Weights of a small transformer language model.
Architecture: LayerNorm before each block, learned positions, no biases in attention or MLP, tied embeddings.
Training: a variant of SOAP for these matrices, 139M tokens, 2126 steps.
Each number is 128 + 32 x the weight over the matrix's rms, rounded and kept within 0 to 255. Layers, rows and columns count from 0.

# layer 4 MLP up, 256x160, rms 0.233, rows 8-36, columns 0-79
[[191 134 106 122 162 141 130 135 133 174 145 171 123 143 141  93 110  31 163 100 104 152 211 143 135 152  98 141 135 111 112 147 139 122 106 187 132  93 129 142 135 137 119 171 148 171  67 180 128 123 173 115 151 118 175  73 164 152 154  67  20  85 147  76 142 175 145 196 119 160 115 182 155 139 187  89 116  56 130 181]
 [232 129 122  98 139  96  84 183  94 191  68 179 114 205  37 161 136 116  49 114 119 119 225 157 111 108 131 113 140  55 122 184 187 101  95  73 129  78 114  88  93 140 190 100 154  68 143  83 116  45 150 194 123 101 105 160 114 106  70 115 174 111 160 135 114 153 173 157 150 122  83 130 120 148 157 144 202 223  83 154]
 [125 104 114  97 180 122 149 183 106 147 128 148 168 123 161 119 151 220 173 105 139  96 155 140  59 152 154 134  89 147 111  95 104  88  93 133 140 138 106 148 128 146 151 191 119 146 170 149 114 136  81 151 102 121 168 128 137  99 120  96 184 121  81  84 109 152  94 182 173 141 107  83  86  89  83 115 121 170 131  86]
 [146 166 151 125  97 152 129 145 171  98  87 140 142 126 108 118 135  93 119 131 110 104 103 152 127 117 156 161 155  95  89 170 125 125 138 149 119 162  92 166 153 192  90  97 126 108 132 115 130 136 145 148 161  91 141 141 120 163 103 109 124  78 105 131 172 108  84 125 118  92 154 150 113 134 126 124 158 174 185 113]
 [126  88 164 136 120 117 193 141  89  84 148 151 149 170 118  99 135 116 131 132 105 145 207 134 139 163 163 146 139  80 147  69  96  82 137 153 158  70 114 113 124 190 193  88  79 181 150 139 121 147  89 105 106 151 179  89 132 131 159 151 177 199 121  79 133 162 108  81 134 146 154 170  82 139  56 141 155 152  73  94]
 [ 52 113  88 161 151 120 155 108 188 135  87 173 124 183 111 171  93 114  81 141 145  63 106 152 135 159 149 154 142  99 157 166 110  77 175  89 149 138 139 124 156 132 144 153  81 128 149 185 138 117  95 121 190  70  98 109 126  70 177 144 140 134 175 146  84 107 193 106  55 150 129 116 146 210 110 111 125  83 102 136]
 [ 83 160 127 148  79 111 142 132 105  98 140 178 125 125  93 157 106 146 126 160 107 149 160 104 184 146 150 134 124 169 153 138 108  93 139  95 148 134 123 160 119 154  86  99 152 163 121  82 145 123 148 134 105 179 140 101 136 126 133  87 172  89 166 171 146 104 107 129 118 152  97 132 145  86 169 130 140  95 100 141]
 [ 52 114 145 176 165 144 152  75 157 153 148 140 134 109 123 116 118 125 181 201 157 131 179 160 145 119 160  85  87 124 136 141 131 140  96 129 163 135 128 105 119 139 125 111 100 131 120 113 153 137 135 160 157 114 194 162 139 157 102 122 157  77  98 132 148 166  84 173  74 141 124 144 149 102 133 140 155 153 153 100]
 [ 99 141  31 104 132 127 154  97 131  72 156 172 139 134 104 176 108 101 122  45 124 117 141 123  99 144 141 150  89  99 125 110 132 117 123 107 205 162 117 149 206  74 102  98 145 112 160 153 123 111  85  91  90 111 131 191 137  96  97 110 126  90 174 203 186 174 111 165 104 127 121 119 107 123 118  94 112 125  53 120]
 [132  64 202 119 103 113 139 176 109  56 146  98 115 107 134 143 135 128 200 161  58 201 116 167  77 145 120  98 127 109  65 145 120 114 186 162  86 162 168 182 124  91 158 124 120 142 195 151 128 174 170 105 110  90 133 145 153  94 128 111  94 223  89 116  93 130 194 163 113 149 102  80 146 115 111 130 112 145  99  88]
 [107 135  39  92 126 127 125 180 173  71 106 102 148 111 108 187 163  98 124  88 204 124  87 111 144 173 107  50  44 101 143 133  85 186 109 123 158 171  72 112 115  72 132 122  95 136  63 137 123 127 100 125 114 136 142 106 155  95 136 132 146 146 166  88 193 147 163 128 141 143  74 169 104 133 141 135  46 116 134 118]
 [113 110 188  94 167  70  88 153 164 157 172 159  72  93 140 145 103  93  96  58 148 158  71 152 102  55 153 106 135 156 122  94 105 124 174 193 150 100  90  83 174 105  56 126 108 108 123  99 103 132 192 138 175 111 112 105 131 162 127  99 177 161 102 141 127 172 182 216 109 126 127 131  85 136  92 144 108 118 154 117]
 [ 95 149 146 117 133  71  84  59  92 106 196 137 138 120 197  78  80  97 188 175 119  64 137 133 172 165  94 160 107 119 105 156 134 120 103 129 117 143 126 117 127 145 124 139 124 208  93 169 170  67 210 182  75 112  86 142 120 108 131 160 150  60 145 101 113 153 157 134  54 117 132 234 118 106 109 117 119  98 120 121]
 [140 161 119  92 114 158 148  43 115 135 170 115 147  93  62 158 131 132 156 171 124  62 157  97 116  88 134 156  63  54 121 114  94 172 125 102 170 156 102 101  88 183 165 144  70 137 108 102 140 138 140 156 108  89 170 146 132 106 155 121 138 113 138 149 161 130 222 103 112 109 160 151 146 161 136 150 125 121  66 114]
 [ 82 101 129  82 101 126 136 115 131 167 175 120 143 162 154 115 140 122 134  57 149 152 154 114 167 118 151 152  83  98 108 131 146 145 125 149  82 125 148 103 123 146 135 115 133 110  68 155 127 148 154 102 132 163 135 140  85  73 110 107  84 143  83 109 136 150 144 146 173 132 137 123  86 161 106  59 140 106 139 119]
 [117 114 153 111  97  29 217 183 101  89 105 116 188 154  81 114 160 195  85 132 135  85 203 100  98  77  63 127  76  92 151 141 106 148  67 148 154 128 144 141  68 188 104 167 176 108 226  87  97 134 117 181 180 131 143 121  33  73 121  93 149 155  96 163  72 144 153 175 117 121  76 143 162  63  98 131 147 183 100 166]
 [148  78 125 132  91  89  54  95 118  45 154 125 162 137 117  66 166 163 130 147  69 132 184 113 106 166 123  82 155 126 153 128 174 167  75 144 134 124 134 145 169 101  86 110 172 118 105 161 135 132 119 105  94 110 125  91 200 150 117  47 146 149 147 184 150 143  56 121 123 102 150 118 149 120 184 166 144  84 107 116]
 [146 184 144 161 156  78 136 171 154 141 110 116 151  95 180 168  55 104 125 110 154 132 110 139 120 165 133 140 142 133 149 117 138 171 143  85 124 165 117 191 165 118 118 124  78 173  95 169 143 152 141 174 146 122 128 143  83 162 149 147 109 171 110 104 154 117 168 111 128 128 116  41 101 145 132 138  66 167 133 141]
 [148 109 125 191 122 156  72  88 175 155 136 185 120 107 115 133 150 106 120 146 190 175 119 102 120 149 106 109 162 132 129 148 166 165 130  88 163  72 105 151 145 182 182  83 198  99  85 165 150 110 162 173 201 105 107 152 170 159 154 134 170 147 174 159  98 163 129  91 123 165 135 106 170 135  95  54 120 124 112  85]
 [130 144  67  76 146 149 109 137 113  98 126 131 101  96 158  99 184  88 147 121 117 134 177 164 160 105 104 134 119  87 122 121 126 115 143  53 122  93 116 163 167 154 133 126 147 152 175 110  66  98  80 105 128  98 196 135 124  92 126 182 117 147 152 130 152 107 118 118 161  80  99 197  72  55 158  60 163 156 162 168]
 [116 114 102 140 130 142 113  85 171 111 168 156 164 126 119 135 109 117 148 144 149 141 136 107 140 146 138  97 168  87 127  96 135 157 175 102 114 135 155 154 157  93 145 125 128 137 108  86  95 126  89  99 128  98 135 149 133 111 114 173 108  89 138 166 108 139 168 152 117 159 133 116 128 118 110 110 144 105  98 167]
 [170 112 133 170 111  92 132 132  99 117 145 168 109  80 147 103 111 139 134 108 102 153 125 100 133 121 141 129 107 102 121 113 141 137 158 106 155 155 122 157 124 124 141 103 147 131 131 139 123 136 112 114 103 114 121 102 146 122 134 104 136 139 117 141 145 165 153  95 131 147 128  93  50 129 154 127 130 143 151 136]
 [ 37 115 164 111 154 130 116 156 190 117 142 154 113 149 131  83 150 161 142 123 161 190  36 150 125  90  74 139 165 199 101 124 126 131 116 118  98 128 135 126 134 150  78 156 103 139  86  63 165 166 120 147 131 126 118 118 140 108 106  59 130 160  93 105  83 174 124 218 154 135 167  94 157  81 200 107  79 196 143 101]
 [100  71 158 145 152 160 122  69 123 100 128 132  86 165  20 138 139  47 139 152 118 133  72 145 139 163 128 149 107 154 139  72 138 119 108 126 139 130 166 177 107  58 171 109 129  99 111 168 134  88 144 121 129 133 135  79 175 135 136  97 156 105  76  81 164 124 100 127 170 131 160 142  93 102 126 109 126 162 117 183]
 [143 145 165  98 162 126 130 152 128 109 141 149 125  99 122 114 144  97 163 133 135 106 136 144 153 142  89 145 123 143  99 153 122 148 122 147 141 120 156 136 118 167 128  92 131 150  99 129 144 143 172 137 107 120 147 112 135 149 147 145 143 134 123 169 111 185 163 160 157 105 151 146 125  91 131 114 105 179 117 127]
 [164 164 151 160 125 113 144 175 147 123 153 109  94 114 140 162 122 175 152 165 115 142 184 122  75 118 132 140 162 114 181 166 162 161 132 155 180 160  54 124 126  80 146 106  95 107 154 118 111  52 155  58 106 130 104  81 154 181 112 174  89  60 176 102 117 117 124 111  72  80 181 217 100 158 153 151 159  96 126 122]
 [141 114  54 144 153  77 102 192  75 138 101  95 100  84 163 164 129 150 148  77 128 104  96 177 105 170 157 131 118  88 152 176 135 112 186  99 115  95 147 165  86 208 147 143  87 108 122  64 103  91 109 101 142 100 120 163  98 116 127 151  67 109 119 142 126 157 131 131 127 146 150 154 144 121  70 155 167  97  99 102]
 [198 183  89 127 130  34 154 183 117 152 118 149 107  87 187 106 149 153 136  65 121 137 122 180 140 139  51 144 166 110 135 117 123 182 125 180 127 129  79 163  92  88  74 106 110 116 172 158  96 127 121  76 147 132 124 106 122 157 125  96 130 112 168  91  84  92 173  92 161 129 177 196 133 155 105 171 122 174 121  79]
 [124 132 114  73 136 100 152 125  75 116 145 154  90  84 105 139  89  77 127  49  81 120 164 119 128 185 145 111 161 116 140  92  81 111 138  94 142 146  98 126 145 146 150 115 131  67 184 123 175 178 117  96 122 177 164 190 109 137 182 165  69 100 114 124 109 103 167  94 155 134 161 108 122 144 145  76 136 144 116 156]]
# layer 4 MLP down (transposed), 256x160, rms 0.213, rows 8-35, columns 0-79
[[119 122 157 196 177 104  75 132  94  84 141  98 143 179  90  98 136  74 116  90 185  67 107 125 140 128 134 159 136 135 122 124 162 106  79 168 194 156  95  60 122  91 108 166 139 116 105  73 156 171 124 177  86 152 108 188 134  97 152 139 115 141  69  98  79 179 140 116 112 165 108 171  87 140 115 128 128 134 122 101]
 [ 87 126 104 107 163 170  88  44 183 114 144 157 176  68 137 115  69 151 115  75  83  52  79 145 102 180 119  35  96 112 115 171  63 205 150 173 102 107 164  98  76 166 168  86 148 131 107 117 106 139  44 127 122 155 130 174 121 101  76 142 119 153 131 135 104 151 135 101 178  65  66 109 117 103 141  93 135  95  84 204]
 [156 122 144  96 107 155 110 182 196  81  89 116 111 106 124 124 141 110 157 165  96 137 105 217 121 117 168 150  90 199 122  77 109 176 181 146 114 126 189 111 102 126 172 115 160 181 121 157 117 123  85 106 145 120  97 122 134 153 126 166 104 157 166 113 107  84 200 107  91 158 106 139 127 152 130  97 128  41 107 176]
 [166 176 118  90 113 173 109 152 222  87 170 154 177 125 131 120  72  95 125 118 148 114 156  96 132 117 146 117 123  96 168  59  94 130 130 122 179 110 137 163 109 145 132  82  90 129 164 123  85 121 139 121  79  86  80 143 143 142 126 109 144 115 138 125 126  78 138 183 117 136 147 125 136 105 161 164 127  80 124 122]
 [127 143 144 104 111 137 102 120 148 178 152 136  82  71 125  93 125 147  90 148 107 130 151 116 135 131  99  95 128 133 121  91 125  38  94 213  37 145 121 192 122 177 153 135  90 105  66 104 174 104 105 144 149 125 165 124 176 110 164 114 156 148  95 183 189 142 107 139 142 118 119 164 129 131 138 151 112 120 167 114]
 [126  45 124 111 159 154 117 212 118 107 192  98 160 132  84 129  86 183 119 139 166 111 133 136 120 125 141  71  79 135  89 169 159 148 117 109 140 187 134 146 104 114  98 114 162 181 137  74  83  97 128 111 103 133 122 156 146 112 170 135 141  97 109 162 138 111 194 121 126 176 210 102  98 108 105  94 121 139 161 127]
 [156 125 130 108 149 150 154 113  91 152  98 150 169  95 114  96 142 133 124 159 122 133 126 149  88 124 198 158 160 182 135 130 159 133 200 155 117 172 165 143 139 178 128 140 127 134 119 140  95 117 137 159  88 176 107 136 118 140 173  69 163 118  76 162  72 133 118 113 168 112 120 197 151 149  79 112  56 146 127 190]
 [135 142 158  68 122 156 160 113  98  90 134 103  95 130 145 141 148  93  98 171 109 119 143 126 105 161 105 110 117 144 160 130 158 137  90 124  68 138 161 125 170 120  74 134 142 127 107 102 135 160 112 166 161 162 152 174 114  87 180 124 150 112 109 164  70 109 103 130  65 144 179 169 122 134 133 207  97 147 114 166]
 [193  72 138 190 108 159 100 136  68  93 154 142 111 124 146  90 160 159 125 122 125 108 169 139 133 156 121 129  96 102  80  65  83 151  79 134 120 184 115 125  34 105 113 140  88 128 104 133  86 181 115 140  83 123 105  69  71 152  92 131 136 121  93 178 109 130 165 120 103  85 170  91  89 160 125 127 159 124 136  61]
 [111 167 139 120 125 111 166 100 164 129 149 154 153 121  50  58 116 158 117 150  89 144  55  68 138  73 104 116 134 140  97 146  89 157 115 153 122 143 154 133 237 118 144 163 128 157 124 109 145 146 105 134 130 195  65 159 108 162  70 139 166 150 192  90 131  97  71 134 138 177 143  98 125 186 161 106 163 127 138 165]
 [ 84 152 143 127  47 133 140 106 189 172 146  74 127 120 105  90 175  73 134 146 110 117 121  75 154 119 140 132 107 122  84 167 133 109 162 146 184 124  98 100  74 133 135 122 170 168 109 193 118  53 133  95 146  92 161  97 128 103 130 127 156 134 108 140 149 101 172  62 103 129 179 195 151 112 126  68 110  98 193  87]
 [110 102 117 126  90 127 172 129 197 117 112  95  33 105 129 141  95 131 137 155 166 122 178 126  37 123 113 124  91 137 196 151 108 138  99 162 121  95  75  93 191 127 101  77 157 138 174  59  93 160 119 138 168 126  41 151 139 173 115 163 121 154 151 142 134 171  90 100 154  87 174 137  76 141 119 106 172 123 120 118]
 [124 159 145 200  87  89 149  70  96 208  98 100 140  96  97 129 111 160  69 130 126 170 104 142 151  89 117 104  86 124 115 108 158 104 106 144 153 131 155 148 140 179 102 134 133  96 139 122 168 125 157 139 106 146 139 158 111 112 116 111 157  79 103  77 159  99 156  96 141 162 179 160 152 113 153 114 113 139 101 156]
 [104 113  82 137 133 141 182 198 117 155 127 163  85 142 119  77  90 112  59 151  93  56 182 125 115  63 175 119 102 166 127 115 128  85 101 132  95  95 120  85  97 122  49  78 188 235 122 151  85 103 146 202 141  81 164 144 155 101 124  93 171 195 115 112 116 114 185 204 126 145 175 131 105 217 100 155 115  88 135 165]
 [159 116 110 113 105 181 167 121  45 163 125 153 106 137 108 125 122  97 180 146 161 143  78 114 130 131 118 104 100  92 121 114 142  96 129 167  83 156 151  91 107 176 168 133 105  76  96 177 131  93 107 203  62 112 146 111 122 111 146 143 101 136 121  85 138 146  98 146  72  98 169 130  84 175  85  75 100 158 144 187]
 [158 169 182 170 137 181 125  66  95 157 119 187 131 177  86 100 158  85 173  84 145  58  87 160 126  96 111  86  56 162  95  79 143 122 113 125 140 131  83  94 122 124 141 174  92 110 140 129 162  73 152  67 111 157 114 139 138 163  95 168 162 103 133 176  95 148 190 141 199 100 156  62  93 134 111  83 133 139 135 101]
 [ 68 157 115  73 116  87 119 107 133 107 100  83 130 153 122  94 125 137  90  95 111 110 114 154 109 131 143 101 157 144 145 171 140 105 104 142 125 101  94  89 140 114 156 185 123 177 103 163 122  96 158 119 110 141 140 135 193 185 171 126 121  60  97 124 148 114  92  85 170 161  77  79  81 103 117 120 121  89 128 196]
 [138 118 131 130 129 112  91 169 166 108 148  88 174 138 143 153 124 166 146 108  93 155  80 127 141 111 131 175 152 142 100 194 110 128 176 116  67 143 186 129 109 117 132 105 156 130 124 129 115 153 134 115  69 124  80 163 165 142 117  80 100 161 119 199 132 113 115 122 129 168 131 173 137 155 168 132 106 115  54 103]
 [132 138 108 102 100 144 122 148  70 115 125  92 125 127 114  95 129 132 169 101 142 119 133 152 149 165 139  73 143 181 136 100 146 165 148 105 129 149 128 111 129 122 119 133 140 128 158 107 122 109 217 143 119 152 151 159  35 113 130 141 131 113 143 129  89 140 192 133 177 168 171 149 106 114 133 177 149 118 136 210]
 [100  97 110 111 121 160 151 131  81 128 108 147 125 103  71  77  84 146 100 105 143 140 135 108  88  93 137 118  85  99 110 129 162 126 105 160 115 136 157 108 113  95 155 110 188 109 103 116  86  97 150 145 167 174  78 106 125 156 142  45 135 110 151  57 114 156 120 175 184  99 131 153 113  98  56 176 133  72  90 166]
 [112 110  98 161  99 111  79 114  70  86 166 126 182 145 138 143 168  92  73 160 132  82 114 124 108  59 127  85 116 171 126 145 141 147 185 166 119  82  88 152 121 117 166 119 189 178 108 125  82 116 188 133 111 103 134 111 169 117 135 161  75 113  90 107 136 130  87 160 145 147 126  67 135 126 169 124 182 129 123 177]
 [163 114  89 134 149  93 120 149 160 133 177 140 108 107 161 128  96 143 106 164  93 130 169 148 156 134 120 161 152 143 152 143 143 172 139 112  90 146 131 127 157 139 103 110 162 178 129 154 132 121  76 148 158 111 136 100 142 136 169 110 121 129 109 130 157 122  71  92 153 145 185 126 100 125 119 135 108 130 117 130]
 [171 121 147  95 139 166 159 118 228 141 135  93 120 137 149 178 192 117 144  77 125  51 129 118  73 153 143 119  86  71  88 140 111 118 115 144 168 140 116 120 111 102 162 163 123 164 133  91 121 128 127  97 180 168 141 166 107 156 154 189 135 122 188  90 129 164 112  98  54 147 150  95 106 107  85 132 115 151 100 148]
 [200 145  82 159  87 147 139 200  83 131  80 111 176 183  93 133 183 109  77 120 141 111 157 120 137 124  80 152 105 132  84 133 203  99  60 138 146  76  77 134  65 112 136 118 145 167 127 136  74  91  91 134 130  98 169 125 186 128 122 124 126 205  93 121 167 141 146 115 150 155 156 121 106 150  84 115  97  84  67 148]
 [138 120 131 165  80 122 103  90 156 106 115 147 111 117  74 132 134 176 130 124 140 120 131 128 140 132 173 135  75 117 140 102 147 116 119 115  99 107 155  70 116 121 125 124 140 132  69 160 142 124 117 110 137 119 124  96 113 166 111  91 140 144 121 127 166 127  93 105 132 137 169 141 174 175 178 105 129 132 147 148]
 [124 125 126 122 109 116 135 126 161  92  92 149 190  85 149 173 150 116 121 119 118  78  88 138 116 100 165 120 112 134 115 120 124 133 108  98 111  99 145 129 141 122 157 120 126 111 128 227 105 175 131 115 137 123 171 150 167 109 146  98 113 143 151 112 146 154 122 155 150 121 138  83 134 156 151 137 132  91  75 112]
 [110 145 139  89 186 134 183 171 134  99 100 116 114  62 190 129 139 165 114 103 130 189 135 123 136 169 151 200 124 100 169 163 174 130 164  86 105 113 118  87 222 118 148 175 167 179 109 120 183  61 170 158 162 134 116 151 172 113 153 178 104 120 153  98  87 185  84 125 129 100 129 153 167 119 117 134  84  62 122 137]
 [136 144 183 101 156  84 116  50 189 175 138 120  94 131  66 191  96 147 100 142  96 141 126 149 159 110 132 104  75 106  57 163 105 166 104 181  93 160  94 102 124 128  99 131 139 138  92 158 125 130  86 156 178 108 139 143  95 169  35  56  99 141 139  84  73  96 101 106 139  98 124  85 154 106 190  94 168 144 115 127]]
# layer 4 MLP gate, 256x160, rms 0.231, rows 9-36, columns 0-79
[[156 201 151 117 172 124  86 131 123 137 184 180 119  96  59 107 206 204  55 148 134 149 184 155  45 165 118 103 149 213 155 138 102 120  54 106 141 118  90  86 110 183 216  75 108 100 142 128 112  29 154 134 173  94  86  78  90  63 160 212 147 154 120 101  74 185  94 137  76 153  89 101 153  99 217 107 109 133 101  92]
 [151  93 135 153 144 123 136 190  98  87 109 137  93 138  95 141 108 151 132 107 130  78 148 109 151 118 193 152 127 138 125 168  87  87 134 154 116 146 162  91  70 133 152 137 151 151 155  83 135 153 127 104  87  77 106 190 141 134  89 168 159 169  58 107 103 131  54  85 215 136 102  84 136 104 122 161 143 141  95 145]
 [ 93 110 102 167 162 100 105 121  99 144 165 128 119  99  68 120 142 132 146 135 119 154 155  90 103 101 136 109 106 162 115  92 177  98 144 153 105 125 154 110 128  62 156 153 131 100  84 139 131 119 123  83 138 133 126  86 128 147 113 119 102 121 187 144  77 128 144 117 136 132 103 174 166 108 169 126  90 121 129 164]
 [193  76 165  98 118 114 161 140  82 176 117 111 145 125  88 115 137 181 145 168 147 107  93 131 103  26  69 126 168  97  83 135 145 138 182  69  99  91  59 135 146 156 115  97 207  90 134 131 124 102 159 128 163 149 155 167 119 118 107 144 128 107 128 180 107 100  84 122 115 123 168 127 129 152 137 141 142 159 159 194]
 [ 86  60 101 134 138 191  92 130  94 134 116 142  79 156 122  97 105 171 113 104 157 166 145 102 151  92 118 162 140  71 127 150 119 131  90  78 148 153 151 122  98 132  82 110 103 162 128 145 137  73 140 148 163 146  75 105 110 211  90 107 151 105 185 117 153 129 118 101 106 190 137 127 142 122 162 117 112 135  93 113]
 [108 118 134 117 122 125 107 127 116  78 129 107 183 151 122  87  84 140 147 118 140 123 156  67 146 107 142 122 113 149 151 101 149 131 136 139 193 142 170 160  89 147 109 141 137 162 139  89 146 110 196 109 140 153 130 128 120 138 146  65 119 137 157  79 132 147  94 131 149 158 152 109 137 140 141 162 131 145 158 146]
 [130 128 162 143 114 166 167  70 126 135 141 136  72 129 138 140  94 118 128 177 158  98 191 112 153 115 147  74  57  99 169 132 119 141 102 128 172 140  88 102 129 166 195 119 136 132 136 126 147 130 171 198 130 124 143 145 100 104 100 136 142  97 101 176 122 109 101 165  96 124 147 117 150 123  79 138 110 154 167 115]
 [ 85 100  84 165  46 172 112 172  94  97 110  70 115 137 147 133 102 113 160 110 180 119 143 163  90 158 173 104 139  83  91  92 120 104 132  91 130 172  51 131 169 152 202 148 160  82  91 202 127 124 146  71  78 177 212 166  98  88 170  49 100  66 128  77 180 137  73 151 133 166 111  49 156  99 127 135  49 110 138 117]
 [107 162 145 169 118 108 119 110 167 134  66 150 147 143 134 120 168 121 149 113 184 177 162 101  59 155 124 105  80 140  98 141  80  85  84 136 140 125 176 126  78 176 145 150 153 105 130 128 193 180 128 122  69 108 156 162  91 115 111  78 179  97 124 150 157  96 114 141  63 168  92 106 126 116 107 115 144 213 121 190]
 [160 205  61 163 108 119 143 121  72 111 117  98 171  94 105 177 171 104  55 108 161 129 121 144 125 142 143  85 125 107 193  99 127 132  95 119 135  86 113  99 108 119 209 171 206  52 144 121 112 110 106 135  79 181 115  92  93  72 178 108 119 157 181 121 173 125 167  88  84 138 139  88 133 129 155  88  75 144 111  92]
 [202 129  98 163 125 149 127 141 131 107  83 110 135 167  89  69 119 140 150 135 129 131 156 123 175 162 107 152 122 159  51 142 115 132 101  61  58 159 146 166  47 155 176 135 187 162  86 160 198  89 136 150  97  88 134 121 100 139 150  97  99  98 110  91  92 107  77  98 120 168 126 126 145 104 201 124 114 176 140 178]
 [147  85 139 131  91 173 147 191 128 117 133 125 102 145 138 111 152 176  79 103  95 141  79 181  83 113 101 140 149 194 154 167 162 138 151 125  73 179  91 196 167 146  60  89 116  98 201 104 110 124 113  66 170  86 136 146  96 132 135  81 112 185  88 123  79 118  65 121 180 142  97  61 104 193 147 168 147 193 124 155]
 [106  87 109 137 171 178 106 143 145 146  65 108 119 148 105 137 122 124  67  99 171 132 104 117  49 122 143 115 139 141  69  93  51  34 129 110  60 155 156 128 137 149 164  71 164 121 166 180 147 126 187 143 150 152  42 117 145 161 117 122 102 114  77 144 137 112  25 159 186 134 162  85 112  83 146  92 146 114 154  94]
 [128 147 173 168 141 123 148 136 165 111 132 130  97 130 133 118 115 131 160 162 131 142 141 148 118 146 127 103 139 139 106 172 140 135 123 103 159 162 103 133 125 107 114 123 107 124 186 142 152 143 124  82 133 145  97 145 138 192 134 107 142 122 129 153 154 118  92  85  79 173  97 109 130 132 151 143 110 166 140 125]
 [135  76 103 152 115 144 156  96 151 167 106 180  90 126 144 111 179 186 119 140 162 112  98 210 103 112 107 142  49  30  94  94 137  99 120  56 193 128 101 177 122 105  57 161  50 100 137 111  65 161 125 117 150 155 153 181 129 166 130 112 168 118 123 105 162 140 106 144 111  93  94 148 168  97 116 160 164 104  39 152]
 [ 86 145 138  95 122  97  98 144 184 184 125 114  81  76 136 157 113 124 166 121 152 157 108 129 141 226 128 151 141 127  56 136 148 141  82 140 105 158 144 130  48 132 102 168  97 164  87 123 136 135 123  91 181  72 142 121 130 115 133 150 147  98 164  64 122  87 120 169 128 146  89  87 153 144 152 135  86 145 233 144]
 [159 140  89 151 147 108 124  92 107 111 114 144 139 124 133 104 122 164 115 112 139 110  84 116 152  85  94 160 117  94 147 130 112 159 105 114 161 187 133 157  87 161  52 167 108 123 166 122 114 126  92  71 116  96 114  97 140 122 113  98 177 134 220  79  84 157 120  96 115 140  95 104 116 150  81 106 196 149 134  97]
 [136 143  49 146 122 135  81  93  87 150  80 145 134 157 109  76  81  96 134 155 116 155 137 117 157 152 124 118 111 181  71 195 140 185 143  98 194 121 118 122 103 145  72  97 139  76  89 117 151 114 147 137 161  79 145  95 146 189 131 166 117 129 142 117 151 116 119 111 128  96 135 178 137 122 119  89 112  77 155 170]
 [ 43 117 120 153 128  96  97 127 142 198 136 106 145 134 120 170 117 112 125  92 130 160 147 136 114 176 135  95 129  75  87 158 117  97 155 153 142 108 157 124 141  77  93 122 122 166 140 173 205 216 166 196 121 171  23 153 111 115 100  94 172 123  89 110 118 104 123  94 122 137 135 128 208 148 180 142 120 156 105 110]
 [148  96 159  70 149 122 116 142 130 114 126 136  85 108  88 173 159 122 213  51  93 159 179 155 101 145 162 142 108 137  91  90 155 115  63 138 137 152 104 160  88 144 153  71 129 151 112 148 170 102 154 104 180  68  97 123  90  97 122  65  98 181 144  73 115 116  47 133  98 110 126 127 134 115 162 171 164 126 132 147]
 [142  87 125 119 136 179 148 105 121 141 152 104  85 128 125 122 184 177 139 139 139 138 140 152 147 151 138 133 145 147 160 130 139 136 138 123 116 134 120 117 124 117 174 109  92 130 119 154 131 118 115 133  94 142 124 184 129 132 161 114 103 109 126 133 151 127 101 133 162 129 128 122 119 115 151 115 149  86 107 114]
 [128 121  94 151 107 214 130 109 156  86 116 168 133 136 142  78 101 188 170  96 111 150 122 165  73 148 124 139 181 145  96 140 109 125  94 114 149 170  85 141 121 100 141 109 136 140  88 117 199 114  84 219 137 131 136 139 156  87  88 114 108 147  97 136  82 145 141 139 141 129 125  92 180  96 201 135  89 123  59 107]
 [211 172 110 125 171  80  91  97 149 106 136 127 128  99 144 149 130 146 142 181 158  84 104  77 130 134  88  62  80  90 104  95 123 128 170 142 142 130  73 168 144 160 148 116  79 175 167 148 125 140  62 112 189 172 125 132  95  25 136 113  88  65 108 172  79  76 148 111 119 130 143 100 149 177 128 118  96 143  19 163]
 [120  81 193 127 142 100 131 199 142 142 108 134 107 116 112 122 101 138  96 158 126 109 129 140 147 134 138 149 169 112 115 136  92 128 132 141 177 125 160  79 120 165  95  67 125 135 110 127 148 121 114  88  82 117 181 112 128 145 117 113 143 136 132 165 188 100 127 133 147  97  78 152 118  72 125 149 176 137 189 155]
 [ 92 110 206  95 122 152  86 167 112 164 117 150 104  71 164 134 124  91 126 143 109 134 138 160 153 127 114 115 198 109 148 179 110 115 158  96 146 100 125  84 125 132 128  89 119  98 116 113  98 158 129  89 155 151  87 145 190 156 175 142 142 132 140 121 127 106 110 172 124 116 126 142 152 113 190 118 104 132 195  90]
 [136 143 102  97 158 122 111 121 129  87 134 166 180 112 103 150 113 158 165  68 101 125 166 160  68 173 121 191 105 128 174 135  99 117 194 154 146  28 139 181 129 156 185 120 162 107 105 128 145 109 104 166 173 107 101 136 106 106 130 143  39 112 107 124 156  81 147  89 107 119 151 164 140  48 121 181 125 154  94 121]
 [ 51  80 138 164 134 152 115 109 165 104 141 118 109 175  79 120 112 119 153 168 165 105  76 125  69 134 110 142 123 179 160 147 124  84 112 122 118 199 104  94 157  85 101 196 118 171 103 109 170 142 186 169  80 154  88  87 118 113  93 109 105 154 195 108 102 146 140  88 155 109  95  92 189 136 178 131 133 147 135 100]
 [187  90 130 142 115  94 166 150 155 125  44 122 114 131  62  82 128 132  68 121 125 148 165 145 142 122 122 150  67 149 123  92 147 177  91  98 151 137  47 135 154 143 179 175 149 156 112 138  94  85  98 136  98 128 140 115 110 201 103 215  87 201  56 154 181 139 102  94  97 158  77 124 151  96  99 149 132 152 201  75]]